From a checkpoint of a small transformer trained on Wikipedia: learned positions, 708M tokens.
Each number is 500 + 50 x the weight over its row's rms, rounded and kept within 0 to 999. Layers, rows and columns count from 0. Numbers have three digits each. The size before them is the row's rms in percent of the matrix's.

# layer 9 attention value, 448x448, rms 0.0286, rows 262-319, columns 112-223
120:554489511440577504496523452618531420500578410443422383487475525504530527593423480458468484533471562454612485507562470479506496587480478432532519479523388489473472449460418440503588446474530492590502498562432396554505550471506643425440512626494569450485484519488471496463492383532542466471498525449552469524455519592526557449475463491511
123:515537428513510475544538500473568540445483539546451498445577538506503578483480490488465420598495561522511492471476431521480537454505518554442475476414493471516555497515390564498408465437431545547580537560384554508438525500517482544461464530534555506434523656501514488475479485555589518532513482560526570497460509546563549510527496482511
123:510589503473501447543599495501550565570516515529481430471541466569516453511532522468541370427628409429570484565543465499510449537463535527388461552496523519467512485628421409496518493471558560410479511562448548581536584571502546464494485439454593563528436503497455466525583497420558518575525496509561408520506537426527523530421495457488
124:482464535588472508456492428573506436566524487463417514516496497517533628633445539582431577434436543481541389470497517471543381551459512456440585575528512564506552485553452449419519476472443589452541459505488512494406519532483457446531573508426550495497498443552461499463628449608513477454554525405386516583524497466553519457531513581489
127:437466566527580536470431423592459501585456514463488500528542482473466530536415512558566457581460485452559617432566471497539515485480573502514512456435532535532565474424466496520436523531549461491471482476555440473550520550582433587551484468462527485535570508531572401582546542545582519504549523466486532429452601590467516482528476483441
127:472602452490544505498432444480477449461517576395504502449418495482458514506438520513608502486522482527499578567543466452521416508466391561477426434574460530506549486558512540534497466540580411394595472532414480489518526450463543462524434550433439506430522553455550538563577475469461590466474471632489410582607575524588521529491474518500
124:526441578414512503478515568450569557555534532434576486471409489496508462504465528535438524554485499507538410521526523440553463532460508528533423542516454488501424580586544453437416528472579450537435469546501486522531496482512528410478483527451532594440498501484491615482557514476450505480523488543468441566518498472573417523438438409538
122:522507433494458542502534581484452576402365505496467517488434442503438586478485537467494501467456445422523434558514528548435586478498482485455495556535382511493447469562489591479494478543474485544428582552522552488544492498489461503510497464483493560563589482524541499417465575506549522552500485524454492528542511389539470416537563530504
119:581495394566524613476515533518572441545479495456470445488425494494447468423448520516522588457443492552524488626507527469474596493532463540547425562489489535471475390439554520390480541509477579579521490522442521416538516521460448500547479570527524513496540539464419558518547485556482471512478521483540544449450498519543551509535572618516
123:448621463534541449530453462501555467537541512545497489492515427484556493451430487535482544538581535500551508492500562615467550547465456500559518481527513475567520580488510531643469606498492401522421471558450519518413519519435534501496442572427579475507438489516503429551593412453486586469470489443509559401561457484438446579413521504454
121:424566533475472546477540540534517451512456448530584491472521491500455515551492599510521482475477406553474419439459477430444415503453437454452443508444420496509542464491490435442470495465545449471480577446471512515522549535423509472413487431514565423473467474451509525477505482496491510442499456484558472479497479459549487477443385423615
122:499518562466453529507511478499543467493494473556527536518583536529539414491474482501557542522467503531442477544516485491445530490549461528571497467497468465467544433493603454431559462587583482380492470507459442490495494472475477537452535432459465581499487476517429583400480508523479516458471474472591410423446487463483517483477466452437
122:588548466555465513509558488532496524486453519401523513479436519519438508502494523459488465445432481499470506538442426522479594565509524413597486447405479512514543534569514452409523536517515483416465468461548415479563562529484467488511480449596419618433545562455534543525503470488477425440473405552547507483407525539457496522421477466591
118:595500454585560465484599423525568579560552523464573519452505489552472539572447523448543547521487527558537498517526531372501530566503465452515484481459508500455467552510396573460535523457475519607493410532469419416476532418479591461466576458496467492497476497501538504454558443531418487474468551494497454561513546556512486475435505544460
122:551541507474472548467509412450484537442515491476577542575505508561484458489415449426506421430573546546527619370617463452514527495486437608503475427519507507437637528563484481557474430490415502450534446474553483505459481432532500558511618477514486574442420522471463572487515486410544462566504526566579498500543586532556465443503485513448
118:511560529401430486564525447465453517496464557468509483510570567546541503489422392483492466538403533602483523510455573577479571526518428586458521600558456495523499562498547509560510426513550590469547488481472563495507468401540542526421471492537502502580502465576549477531473531488468492438531460528611520508445465492487412543460442424527
127:534481586524461472512453547569432493544520488434606498554483565537513482582548525549489567405498481592554485468437486508531492443562574392493566552460426515534489389584570442463446469531494414421520527547566450463456462572477410487486520441498499463467505471560537430460530479430457585465510569494447532521515437489557474540583542530469
121:485448446502399546426553504487450482533484452524396502527411456496507546469461531556474490487571442542421502477452410556515467599515513471582513371502624523481503535530452432538454453521434504449461429538468524453447417548487520503539557479457509476496555490526530453512434422625420526526525541468490462471481601510473459538475657500540
122:552401476529461343339441515468374486458509540499507501580455473538567472499566455534452566502416438565504515486547511531459470506531539554505540503490511595532508507508538519539455512550460568511526448434538524476527511566484471540497548461438533448604485453565498515544435503466441412443444565576487494528527477525470497457557480454485
123:464492536571460441431509474498512534523485343519520554520542403500420514528528402462442502413584454526516509476539539466416506456613580593442558535380560546477337466483598533452438510441526462496505449533503460509460607501433527518512515453414473581495541467478511471498589542506544474507474555543526536501567565457500512411538567660525
126:519580498645538485473465530490510607491438532570491440522419561590575430501519515446521424498469531551533537388501423451499554501480542476522487615516457544501536448588433571558544521540494517480503481482470466487457594529391528477561487531400419464582475447421537549470546597431418490501442565509498513501482467515407532452582474513538
121:449594453510486476563447540500496479464583507433506622500455525473452529476485593481496483494407489563522552490509530459625548488486455487578558541561494569496453518524454513537459507497486473506575483506575455462497532473540492593533474419507495507549532377371459571499442488506481477502587481438563507550416448394419447473491449576552
133:507498500497491529524489501614567417505495467482454491505478419407494506430450462464456501521479444524496502504556520463499580524443504483530460570550489478451591374543463603457461457440468481522550452564505536519537514452520522551447504542558535510442505507486461422462530548545489495544479508449456510535503515477512444529534540593470
120:429451496474434574428510506514454478478456609503494496532492500561471533440449454565597438485547514515483455488536497626517497547495530486502555396446602508478435494466429489534382530432553593527580519487495436543558435540544521540486550496469519527519507497485604525477602394462448497459553496560585412503534548510472570451440558486470
127:436469526516527548491558519368571462553458620475506514472548507528498459465568564530480478543523497507438527531509451471579483508425440576472475436511523610480458493572594572515492449519583529501464526505535444551546434379513524513487561514475533477607429542428556525532549478445507525517433449553506524448413555526528384510525471487527
118:441505510534448457557514529405512473513474493513579465569458493441411514528439603540533397444448485531478565509507557493445515506517478399472517534466535480442544562557523541432471484511518466528467574548535489506536571501425468432471519499454469523531537526478464440539534536576526493456453520512586583552532551425453545486531531501462
123:563520569523418430458533541554565427489520489454446518524494464590510449529493644489520490475514567556500454550456433603485541505550457483508593571441481476502485503501474504434516533517456474544524452525501445453543425502490523510484552597530397516517489479452491620469517436480491496429525436422536398530529528542533547465464379530455
124:523472493574515517485523553580469447395524433484540471477529503440398571525477475469466486458622569460549570480443526547551553587462555538450549479481587466437571503401495420407515510487461496515353467396469390473490538437579488558562529553511461503437482517491460469487650504526516507486462383544456474519462395456467491510470469511640
117:451486540483497498447552444499488446598515501497421498553537580525479457567491554484490548560447402589445556472458444549545572514486386494480513495561600537536624586559562515558514458454529526521465506456494548509463508533477497557497527520463521491527582536581588505556516535556470431520574478366497545493457560525599567608496505453427
123:426514518497476499563635433507486426495373441483527503472490517477482525499463487515533544503495540516537427431456597511521438505425456443523611509536579472436505493578495466489517475519536528468579498419419451469499498541513507650597516474546541468574473481528453448473531504538505498508517508493376509575522594562541503521482427517510
120:511593588568520417418411509492510478510436555469577503481447528511466516439474542468497479583503484428503467525470527522624476468558580495503473522520499462517538518424528514466440482559485474557494492571562503518526569512439447529498478448580504485431486463463529518488482478462499499503445495504515532541519526566498516492460439577488
122:545485428417480422510424570596484641560496463516468479462467490446516534519476440483356406632492497526458523447503512488506461481471480565481571514551439471512438417538450549522490514495444493532463587504466495524533528459559462549522536461494513515529418592545569409521467479519420459492508595412463474527496448528535495468458489432540
116:440444483502454510472528424441549463487482526474560578526507515563561601547491492519427566474440583511564405534463545521475402469471525444413575555519459472466540520508515576574369531486473575509413529467503435479549501496494539532497409492501572519403517528563481518443543506531455493463408542509512551497375506491526531547447415552424
121:541388410513490546468518455560469516391487534515485488474421435533476585514478511526541499556466535514445500424533547463554480488458503467503375501504610511545438618442498497473362457536401447549477467473562389464417459522551560492490567533454535453533453608508474486565450511498511505530482556487532521479445426632483491471455502497449
123:525452444472565517463467514369467502454573600565522561445429463513500501459518477487525533468563573407549529573412532549503589594578505470408427437564478475424498577478500516478490525413476463517524508525615555557483485459590416459558542573362463451489585485461562478477486508497488496610501515465519484489433458545519491487556491550532
124:489432462452468596511466458483491452465574537415529567507402551450493538446477487458401547382501571400515466521498460606455580447555500447406463502446510521466536426540570448451429536463488533573557514518577449499486467541553530507440551465475461482396398441568465544384478530513488487506527443577468448539590600549493588575594408573510
122:478435456572516567437378476588608486460579564481529493494467459513501448527525531505553487565501585430641376451436539576525474485536462525480490437508540581552524525533599526515397434481453494630465486632558386396483497461512443414479511482517439551496588466569496462605589570603390544464479503450615484573541485450446552531457520599451
128:392499471494557570478497537450605552433489524465547493469555413399510526547482497456525486521546609540522562477440489497490490544464546618547531503490512525430487438452459516596622536527426370544474511560546506505494463538494559465504499458435550543355585508425460515463534449467521491574450491558414597518448450510417381512449579456460
121:438445504452440528463525480519548477590520482583388470483502497516489547512484554453520593531535546517535570513543452487509565502581509486517499552406518440490452537442494448612492548487472585526482476547482453460422461476465553447639560406465404438521548563489567486473531442603539457556473608530505627433533596433502483520606575413525
127:518586517518544374465575568500454553500519415532526439484485456454544466596482497543574489541514547525462550438500458547557599479488535544501475400553518408557503557475481510486529504467483503404487409517519481483493428517385428485457568504493464539470390415570550529488553452541511535471442518557616541557521587473459487507524442534439
120:492426496432517536555573525577544407557485559504420501463602473447400512449487577463463406589521501587546583497507501485537441461388524384553467549563507494534530430494478455425615554471606466456412465576404568491425480507549528487496456568481539484468477526468537557513564583550457521458540536486440546480566331517583541545512436421482
115:451537501520520560506493412372440582537527531581461515581489495553454490484541539490462486516464528415487448487439493511496539545575471465489406501442474663427413512511563513519620472492479521504394564509444504511538500466505569506480501540437491542501457437535560495463509505513472548493519551436590581427651545489473518510504452513517
128:492489516476446506372412405549577395533455566446511480513414508444464420440483498464529473581461442479590432518456523507517428557465497406462446495509518498480432543470580532450498476481540435524379453575486495507494529514527448416496577543531474489499519584453446406508487630571523539427534399531539376511493482539522458551446445620519
122:552522512563528513476536569429413509449585396450371498504475493484505511454473406511488513458490518530547445460609505514434470467529453500441481430467487551477550446547438455527544470489506553532455451485582467473414512451571491531522543557474450392577571491612536515591495534447480562605479519532464488480589461475473489474435528549497
118:504437388549452565481496448439552525489518521473448462500553479494488460455516445548485522515490533409611508553573560543527498515433410578449403540447512497478513579567505416568549449506572437570439544504501472524482556395538451457468592462419489498429463614439546439533583478408488546488450485435450461381424470473492514523526421521538
122:544447558492406569406501457472512573480456492473480543541549562464402430524571494549539514385447495514420474552575562542433473458550494422518516542523360548555512451454532548497478557483544549444478542465471588534429469559555433483521579388446549595504484480574539509445463487440467517544570479502544489524499472450451474525480529569480
119:449406477494488437461491522513523529452435499499532518436439435529384626532540454442489471506523529458574618469505569500415511509565455474471440515439470543468471455491523456568552492546521591544450558525461469499585520510582451511501470502592467487487484509496429458541515582382558575473541417426555448483537460549487470528583509541438
120:651403456489518550506467447422503444507488575464529499589479592545562497460476410554482540482519563449550502501539558549507451524475468476496472506440449538589520558552480521588508485513438576498553437531599552432422480496599486579545522577479461449434435527463442546475502502608414486558592435475605482495413434461414425480499525523570
123:432581536501509524494463390468534432538506511401466468557503442544491540491429574528514393521452419552580515507499480604532464573493484473443640437467469500640399561482488464478557481552611418493601476523461500488550431505427528469528490541544590562535604446502579552490466531472536509475407541475447489495498480504458539540505482524459
122:587495492490580462486510518545559531581483484542507539500549535548516521489440544400495409495446505402510461537526474493584510462439442445536434450568410471528454546458496521488467454502497526574506511554407453555568587515479538408474500459344566501511501594542500471537507531521518570528478510510490386478483454497531498574498447613511
126:461417452382492494585594587500558436494499436540556505473493380468445561611543467503500489488474493515515494490480555406505557527411486522451552500601419440491509432510496567468415512520438520581586530478495516575480482453549480523465455528527452462488478506557426550446505531501550504481523527529547533556422482533520530580492414419468
127:447485498466424481515554573523490638570572537452546452516592483400447517471489488496575473488584436517444511494487526519467496435488535487513455560498401526470472438503561446497512537492427569457501531474576503507448499501463547506392513544475553422590499562432473521525483402450525481508493549529487444506517413498476502587425546516501
121:481635469592472574555436478491492437596601528496470454558515537556485457482505509470506506507496502480560444506381438482581563464544433459543492487507594411497515551497554506424567503468508510547426465541498457504477440489498550514502428473415444512425495564552575533534540528503513551492645474454558450564541466458465450510535540474538
123:540543492500482490445526529404435530456402492551552517454476534590435534530531468480499485454436429480530574523400464650487542510490496471544444498500530522495472563554530474589482507535483420501415559432498495471451476466411560479573545434464426462499490513429502500541593496526395530521450469423481456516444489518508544489486530498545
126:552493501537477450503494437516578594522573462525476492470491574484554391506543440471491421465510483565495506543464459445516516489464533557501457551490482484524516456538409573432496439518529502565418521545414549489503507448591555399529414560479523517578533537465429540499461451534438536504519537431485452476455516513474440428447501544570
122:564473505437427541523579543502545519395437491477538555591499495491531530493537563609406499538516543486519524456534530525514577536500539415588535498502540574498589397526486492597492470628454472468421436469513450457495447546475519499565504445505485570571472495496491461579508390427582475557481479516437526496548447489432461444522425599463
130:407618536479527469401489388491522477475437458435533510489446468435480498465487549485537495522469537494525425516520517476574548453527564504469515518500530513519474450533567423508488432532445473477419593505568524499585461496493640464484542562469471453434490524427518467594423458427538536512462627494440566480469521481549503524548468525389
123:534416470457497468510467504459428632462467613518498511526535506589518533496472468532507511477471543409543451498506563463441485561552443488422595485516460469555543470493527494534469529479545548506542490419649515597516464444511506412531519487617451519582596468443455461487496494558503460400521534545548471526480514456521393541503460565559
# layer 9 attention output (transposed), 448x448, rms 0.0356, rows 262-319, columns 112-223
126:563501541438553585526575535468487518539439429562553491533439495434556586510549432425525479578514468549518590542554559486604522503519574497515572480445411511473490406448514527378431472497525617632527534499491568556489533547492497474378482465431535422528502528479431577550469405490466462498528451447435447585489485562469446444543484507486
128:502545539509600527511561534563444470525416441422423489503423501491451576470574463510456513484487532519476442533571512470470540502554527518563618489491470605481508463448518613528454485461432517529529460522506522542521555572525492423522494549478425466484479563598527492481543568489459588544448422523541600526494458482580575503522522460490
129:515459488407501523568521620410429504561501548470501560582439518521475496431464512501436511453479489484475519553492458543529512492480523492491537529518554446549487508452487454461448629515524544515483531511540550430549503446532432435463516519540493619580523527481451545459462509477506484470551489548419469549480479473517512614449410396468
130:407410464485539449488477543554581541499496515573461499458517484547525476421437416531566456517571539475438447491539572482511430559445557501567415494445499463539509410542396541498553483547479530547541475507444564500490494454525417631555547518534546535550490488476534560468489550511409467509505518477520488481466433448494536421430489491501
133:394447572425586467542508480485496537406444483588528441554544497483473563531419466506522492589459468552574535439546444473589534421421471522483518484403464544486535484493395493486465560540480515492558575477482559546485518427556593553501515489442496430630409487411521429494497421448555574507534508515602447460481473412495446501506524509507
134:565575534576534473450408484588483479475570565539542610540472484459419447539498531513441465512435492476484526556441539463415553503499469510617494523509445569510562597460397507553468499501546419516513411590447564466461552458465497466531479480461494458412532572556507489491424466506506460577532460521432476598457452415513482504529429553595
130:495544496548382509469466487522456541521508500566583519520431527520545534400549490454519473450491522422433440459485482503545457461602555497530379569456525452446513593450530542504448500520479513522430575464476486527455497482434495419514540478431592592464425531484533457537382461495508476424535526588482482404543510534460539450502488533405
132:534495411483551459444503478556582421394419480496518529574578449490422441606519523528480486542524570561580512504468528546403516472513504430557474427526536451538434555453503519576429430508482448574490469482478454472457462512435513526523545447447455442461576432553466451541523553448505511539577498515472552389503465505565444457480413500456
125:594556468552455483446530562577437439405473558486535519609500525592609496467558524480408545484593506536553602550396578504587475437470471541556512465457540484609543385476461443529496433450513513437561530492476470387512478514431554520498505556482564399469526486588493457562492569498414482502599536519522474480472530537521442471558590551495
127:515550467578528564555568538441520530465562471581381517561544459525486510511511583501428497544432461439513465548496568443580419522515471481527560433540479503525478537426404550499465647494449503554503480468522532495503503468482444523473535546412541457440522501477445545480606459564544477563461509523466476514566364443517516545438461421538
128:482508422582417438559431582535581553491570526465618502469494414542501501495519560551514451501572553485507604552539443534476462452531485474557512494526490505525512635570534462514522516481561424484437453385493525487456469516422531458455562592452519538521448514473535462518563392404449451460530462412528509472523515417565474529428378503518
126:618466549478521421433468544469480485509550601525446509439505441532476539535521441439513556558391569484468471542437482431545571554451429586615494585550479506531483532540553542498506458452516402585429432424479548465555494585531476493536470423470494499526483520538526513518443483554527453518527504469506549493518447496444603413551543553485
127:515577486497538580513514453546485427428447568495496502482508555498524443394519543502620573495512559537471522495556558593613453493553470587452485484538475482541477578495457432504488548523450471536486548453556454461522535513541582409489457378521501554584484477531546559521566547486412452499534496464556569383425539515585547597453489493421
123:515503578463550457587473416570523559457394462447506580503451506433499479396525479488598496440515527444483576504529489533547630525530583555562569566407430524453461433490444525534436474511555544494452522498582447562432498425536575530532428446505588442516477380537485504435575540435489557527531540535524491489607516480491443509408610520541
126:517458451538445476489509512548553522526518522494513421429511523537486578496475534478443534527456476531503455482477545565517570503524509624509460577445466522467503440467501529451540400455483431452425489483540500520462470499419543531456485503537546472501539493501469567537500341451491555622401533422522505563472523484489544500432592464531
125:548446403506550464450554575499558546600484490493489530520441475440530576516554601488449482502489454482516361559519518536415483573442462563461455604532485496528454552537460487443549439543484399534552410488478493546512494477501595464506536480534498471466471499415567469514453475530507477500625496497468426513523478580485490491451480441509
131:501468539436542485470489472530516495591611531440457570422610566517596472414424526508462567503498518486550493482528450479554488439512575456504541555430469592465468500554559484490486496464502501478485382545459478586472516445530502608419515522494481525515561537577501504434471447478480482427492548504462376445578467501508490467452595539537
128:481414433555451531485553525517500474475391538542480532468532503574368472511569594436416505470521499548505572493521493538484531503433523376518538391553524480520445503533481420455488432542554463431549467593474588537522428525505483451490494470536422575510471405518575443532482485534507568536490473575527531478503575458469556507518465560512
127:504485527424557516522475526503479598530494552542467527473596484427531478500511485551474518608458470459467511494520520568498457528444548566484589515441507440463490526537548537476601428565521532427522573539562493462570514486582542536509549537465498451433516423572536542396448421517520486469504550560419485523449487398540488436487419480391
130:621373591556445459567479500581528564574441415459527560397572503510561481534499474479485533521560524481521480495550446491509515469521548408558542466574454573420426432520509444586436463470484427420494564551457544554549513474488536575525521502568428472511462482533472438422513445403613453540522485441503483383522542423513534404568457616500
131:511550352444520452611401468443454465550577480524427494524423469491491457464582482510460557594550503522500553405521554490503549444405494566519555543534518522538529471573474457498511472425473521421527449456459467472464559470553452515491469519537417516438407529549383527455585499542558510533548502434523548401553419470494441508446440538561
126:605517431470576556557513496502539524523453428445520485491516431535495539484543463538465433460489464447472496475529597477435600467436469504438422529533514399558533528501542428510536414574479488435517430477542472495566475553497463582560548461506550552456459527476470506526489486473472520589547568448556469410518454511545439563449541526499
137:521411489394514471432493435548489427466495496424503500557471516497432488513395429539479533422478500612500488481503526523551516499482498524563511552555415527506479471526461508384470558499439489524438489513449547479469461579510478534583538504489557499601522539496393407496512489453494524470425545405464477538512525445585469434526584512522
125:463492545556499491455488520505602556575438523463532559484472423572455432524555449501431580587441496408448436513488464512484495398529497498463489482528469479516556434506457531513490573565485465581455501451455549544528473572448528546412482492492391535485537472576459567430563447525525546580475491487511520520493503495496470594458506640410
128:473525558495463478477555503564529528561560440529525464513582537413380440534540536407471476528415530499517559511488477575481504485509484581495509458499521555504576622494491438541453409425541538448468504491583488538516531510419530461513580541408545524378550519536434489543543547495600514537500465549518467520418439446460486501480517535448
124:435464478460412467505467449495506490528480522470614598574546518495536425456513484485434554603550560514495438500483394527477596493489484447446464529437515532472514509609501453476486517453542509564468488547516490508493505419478479447432447547535464494585523490598438537521513492497605553498458506446612488522508559456467510573547517488445
129:522523569472589450492508585554494481462541498517493516457462570556443507435555498501571560513503575591425462495469455513534492490483598521419487475460484539540521453529503560432550488525411485555381516433465561596516431449535473586456556494503559476481598431530573532392506480525482486456455513527520408482579540497523547488439479609439
128:547473503520424513510392439512517464463398462610581445405611445491568463482526532466458509521545528459577543514430452549581469491496595482438583508468501520495470505445486488576469471530528595519536533548457555500517436439556445539534584463466503556543536498418472452567499571509510516469509541536532500526513444439551569593487475467503
126:531558427524483383533445447495592483484512426479434500445536493483450516451487612529557489506525434511429507584593504523480521513450501510428514506442490537552537485525436509452502491481479511457407438526475583526458451499535465501454552554558514500535555573515521575510473586524522485550544547512537537570536434446501642548424435510427
128:500442496494466571602506533542579490517477510507493626465460503510571503515477500527493554470447552450436421475462475489543467495413408449510598569504531444436457461482487539487538466474531490534569521523436501443542429494525579539540462431495480478554597561421596463454428405515571503519460479475439532540525585407532491535408460467552
131:433476473482465436530550475474459512529409380497547482568513588409423475495586528457440525561515529435525559560456508501515509528511478617439459437534432414550537504512505475476478478441497476439413511478556567574432481476402589533484501453539527565577475491465603378545495472541435516571461467600478507413501553582591571537544493460507
128:416499478507539506525454548411535518455515524513409494536524477523460503485460538528499437493459398433582529458535542519482445545597574489536584441411555497521419478440571454453487428502483552582503460509448398524532508470462449505540526548599457401558404534479485442481592495456504548479479616591517509415546524469441594428510493579506
122:479451582451547510556493503489480503571470540507562592457454525538529461574534449451499460504450493527536456490495530542492457521508531511466573512438445487492397523523530568484539513465466588409553482485448570498461408549510485485487527573429558547540412579527579494501466546427550371529512568483473632600454557619382496457527495488486
127:552433486566487533548466504468460500462413514519537499494446490509411447513532438564554506423434418493533471517509512520580500440510474424508552521534530518537589502487496474475418487463524426528493563527475525416516506539524449552365452454447543459533453560488442553444525437465477532471435464531452547510551551517552497557457471439523
130:476446492559456418518575463473441448497577471538450510488537528444508462526443457519425466466492473495552500439416530535453595554619568424440545516469513514570522534506526497499461515544494514522469499477535537411440498432521439606526560420526481524482407558600449522436520565452466542443591465569532433469565564527466507518619543595553
131:497440548470437431528584430495551437602505519461571439427444496601525491489473419498499488483508512536586566509495524671475442446474577375446609550465631396538441531558483469509455528438475495558473517538553529459450512553514470455452428357423515450388437433520487471486416404599481430529519513525470495543504482465588426459517550523491
129:466495496544593479509479473513463531487435513390523530472431470521511426479425471473509526499511494559527497582460597605516465537445462447419525468432421535534520461520438423516517481590569401530468574594427573476521458506523403476456494494473520504507442496486498392537447571569374412544525420479536501480524552458551510479559521545508
132:442444469541550520419526501556546450449497486617528478552533495483536519455501533542481448518526440567465475564445515523505495488479539515508569450488468532453386584455512486598503591576463573456471450584527412372414473502506539516460469509474541478482530565475490476555506530461470474480404499470496619511558540557568561604607566415463
129:452404536528562454469546490533537489504497463474474545462530399629500471525435576462550533541506465553463507491559433447547529457434511421481433540415521518490505505570486503495406492469502521441512572485460501514464438512461619508520495535574464526553527495589483467443482528508554538606493592485518606481475524485584615599521487557564
133:453496412492440477415473522496435542416492402592446408440493355495492484469493566580466514484452525478499412508552416515533597484508594553568625473549489415513511479446484477505569501519542527467557474554451538566562465446580442473533460526407529502423522454484612481510550408461385469558499580524465519510493485613468524528499510450561
122:509467456513488523427508385531503437505516579491554472591440516444542526412531502524435423495507419526457425410551562391475523449575489509607506515532549552498496578463514481526526522473449498428517468517415489502490480494541434374437511618451574436465483551502509552462405584522459532423459451437461490408522479467439513507508527494528
121:468450443535602557622531464434621475495570428481511478543443457533447475478593447569529510516463555540450555507442432507553576568482479470516460427518510471493443508603532540492536474434545399587527541449546474398475548496454492519415488429530515571468468446551454528515552392443565466456428379511533536519532501514558499457535478575573
134:554449525494448643359469534460525496491532482431649509542471538548475459526469519593550417576565469448555515505422539448499525432528517521539594472487490446505490410605386424478527489467527450414465503467518519485442436547520418531452548492577571568551509510360524479521556519502454546419616358524410496532486517517536561557524464565505
126:554461594473520474448446517456430472472506524517494456499447402469436457480524438549448491548503466523521473526428565421546538485521496497439531498504480537438419566477417524467459481508547493471475496588484473565467438501506528507449438543605440485410488446525471595441573472434428524533484484452491550525478455582494420458457467581559
128:479538602662564545424589531451486515498511509555500441559519421449458426485544467470451614502425522447499513527479554486560531470451439481407529483467470523496515487525470395612498547472458495495541581498560533507517431503477510519404484439462505486439525602522467549505542530448488585396467463476486545526493496472529475424525437447511
127:513521442561513495445452468323536524539505553483533461580523478452567560492534601574447460521491627477526498481543522347437489548566505493484539511483554486532529482570455507572474468495583508467453436440535519446519438510503473521526430453462485529527424423522457470479583515496603459525481504535467488443571525490557424474554461551554
124:487506541508474495416469450432480526462519407465575554519454479533625500428498513423571465568520468535603600515465555622541531432452498457583526549546473550510556502491542563511433520434522586513582461536467512459530476484461497486521509555497517534457466593448556486535493514474416501429494483412511506546589572487468533510617487607506
124:550480483538625446426558483465523453578517595471492493529493459490471536482557469474514335565490522434571487487423576440563496509433446485430495465519467493516489457450536461509522453486498482423611542443472493471471425457594427464403438453457390472532563494506562500525499543502507599462524461423526538504523478480445496528435557538580
125:485510503455556541565446465548440586510472492513509559531611561436527526564446488591444459526427504479482520408488486437467487517447518494606460444530440457545501456447478466508572542485465584563465415507435510560453574439505527486445544475534513565478470479474533577405508523475428576519486494513551508448571430490544498503520536526488
129:505367463574462584549418544504464475475478433515524411575497529497473521507523524550571446495527496495552414552481581533533573414480487536531579538443492427559510464504522456483477586449523487505480505450531526442422501463598484534527565499547575418566445500470459481546374532430478519476475498487559508427453420585513519486528421417490
131:583551483489477523464540519426509432489519489548482524524532553506565558548512407517586501366483491543440570468489544618445528584575494433510492461529392529490467415520546445534399527523502598479545515494500464414492481490494577465466512560505488510428420516424539431513509489509460440480570607513470513488529520529355560417485542449618
130:495506541543532594436505574471506503491524455427571483540484526511416546483465453456537478473480570459509482485525466438539494531479452489471502509388526543539480548460477535545464562506490461506584607528551537416504518527590376533537475455447522440526499464654516392606575427391523487518494578514475488430484487511421474594481398448382
131:552538445461499534582472521512555455584483406611552506500528524543478503471513510510536461507475562453452559616500524413516559405549534517519494528570528548508413395470473475496486530582456517517436478541527516580559489535482508561509465453491469564412477541543429482461481565515531516479590471566503531544538556498445456457508482523424
131:455532421445572475506509432561430565613487509494575528473654437581477501455487546530447463518536467464507446592516438498459411433510579454514518514520417487498525622458525462481360473504495450475582480463537442491472467501508408491407522450501482468502480464490507553453480512511468422472511514541469539428595630375534459485513410526524
132:507499521500464479576543465446437497499469605513482452499489531538551449436499455500530462424522440526496488509451480500554554544503522551582608448465573543493567575436483506386474453554416555487543475399536435516486406516514510511461452567554466495539549454453542461500464541455446491424581573408458512498615534485543478405435526532524
125:523491613435512541516580549526443532505484429444456439470521420463559565411478543501429596515465477450491569444514545532587482436524438410485548576512486418463510427540541510489503538476391511486531571624500427446551491431496530472521390488563533451532468429527515548472574475477505402569532525515403462543501429391582539524424517531425
132:516489485548488521551511525571485523465582476416502480435486410506521434443461499535475495559593521399486552421474472508550549535416523362561375525386472453456439527566406439521546462425579441529577521527505467471538531512520597425544543579486473523583572501473493479577559484423574495505484519467512558510527513407573461529517383427445
128:502461598490571443487552514574441550552473534551430473492466583438634418572478546511523477494498554451575517453582520479418543504489444407514482429515446543534542469493569478550643480503492569456572521500567403488449470523482505487518537550511488444444401442530499480456441512485462572501551543451535479590522517584575447476559553516502
# layer 9 attention query, 448x448, rms 0.0286, rows 320-324, columns 112-223
099:515456509607431512551459470508405509445518540436451575536571499434526518406542431484460505471465532476546547520560621512528475411468489510542453508443537522533451422494544458484415556468613451552461450467503393481473544475516526514503533439409468509476494477439567493478496471435587535482519421527516462560565519502574499414509645449458
097:495535521582515578488554382483502493440462474442473481513504471505492434473420391489523542533510477486586540502469432479594373517494463524460545505479439489447423536491490564483471470430514595434405455516586455533566560442525519492493555460567504515471544517435497444527566491413418487492442429446485494451516556494504524611502424468591
099:479527515499512470584425572453569516508480401476433553502569507474487478518559454474525420532495446560569412576576471405421504482520535505520463418481453426527489376595555523426582518510398563541491520487581536514477501541468501495485392492598535562504481556543521448458527490435480478470426454444464495479474643520518430391608438531581
104:537534551366519525417475528469501546526519459588475465480468468549510532472469469510572509425514532495409520447462528432517443540498398541494515534524526475434432489436489548448445361518470513531430449466535503535481513464509459537460585562500569514467544483457584414589569515505479579524531535487552456484522594681473465484393482424587
092:477470350517550435508525504497542479516528514454450598480550493504505466603596476479511514497418485528477496429517427534445546497479540582440632529451584556555589534569532462503365576460525530417522448473528564497517551516474504554488501498470526488378606567492477467584515376488449423537486447490479548465527575517544570475546442405419
# layer 9 attention key, 448x448, rms 0.0286, rows 320-323, columns 112-223
098:584595443497489523530466476520498515432582481456402423477533496449473508507419434414494489485477449531486492575540510536559569551512467477515415477596518520469477498484395482412444493500503502517423561505538541471446566454477509511574516503384559515540548454464523486509512544554580564535448522505441472508556620564466451489526469498556
097:517502449592551504488454460558552481499577444574502534501465504533506485530409511449532516487533442484521617503480512427535562589502460382452540517358443472463482467546492522574433456566576546512417543533571529494516553436609582439542438408473552475489454492495509497569611590509547496509451489426522453468462604436472459547448451488521
105:400537497483422441518463491512517492515499444384557540452453462578505594554429514524539586571528527469572461579558546477509490565498515553507531546528502478563515556457501536517525516470542577411495492438425501589511498569500566479415445436472543568523517564527521423430543476439486566541516486421522566485418458452518535484503488436512
110:436532592526416578442450502403526550517541516516530423523536565461539468415536478582531546488501644538447488506455578496465503438572429501527506480551554464420568406505522422596481505443523526485496541444547546458563498569557491489467431531471533525422510525544507489460436538380481491466524437570557495449546479428435485525477459524462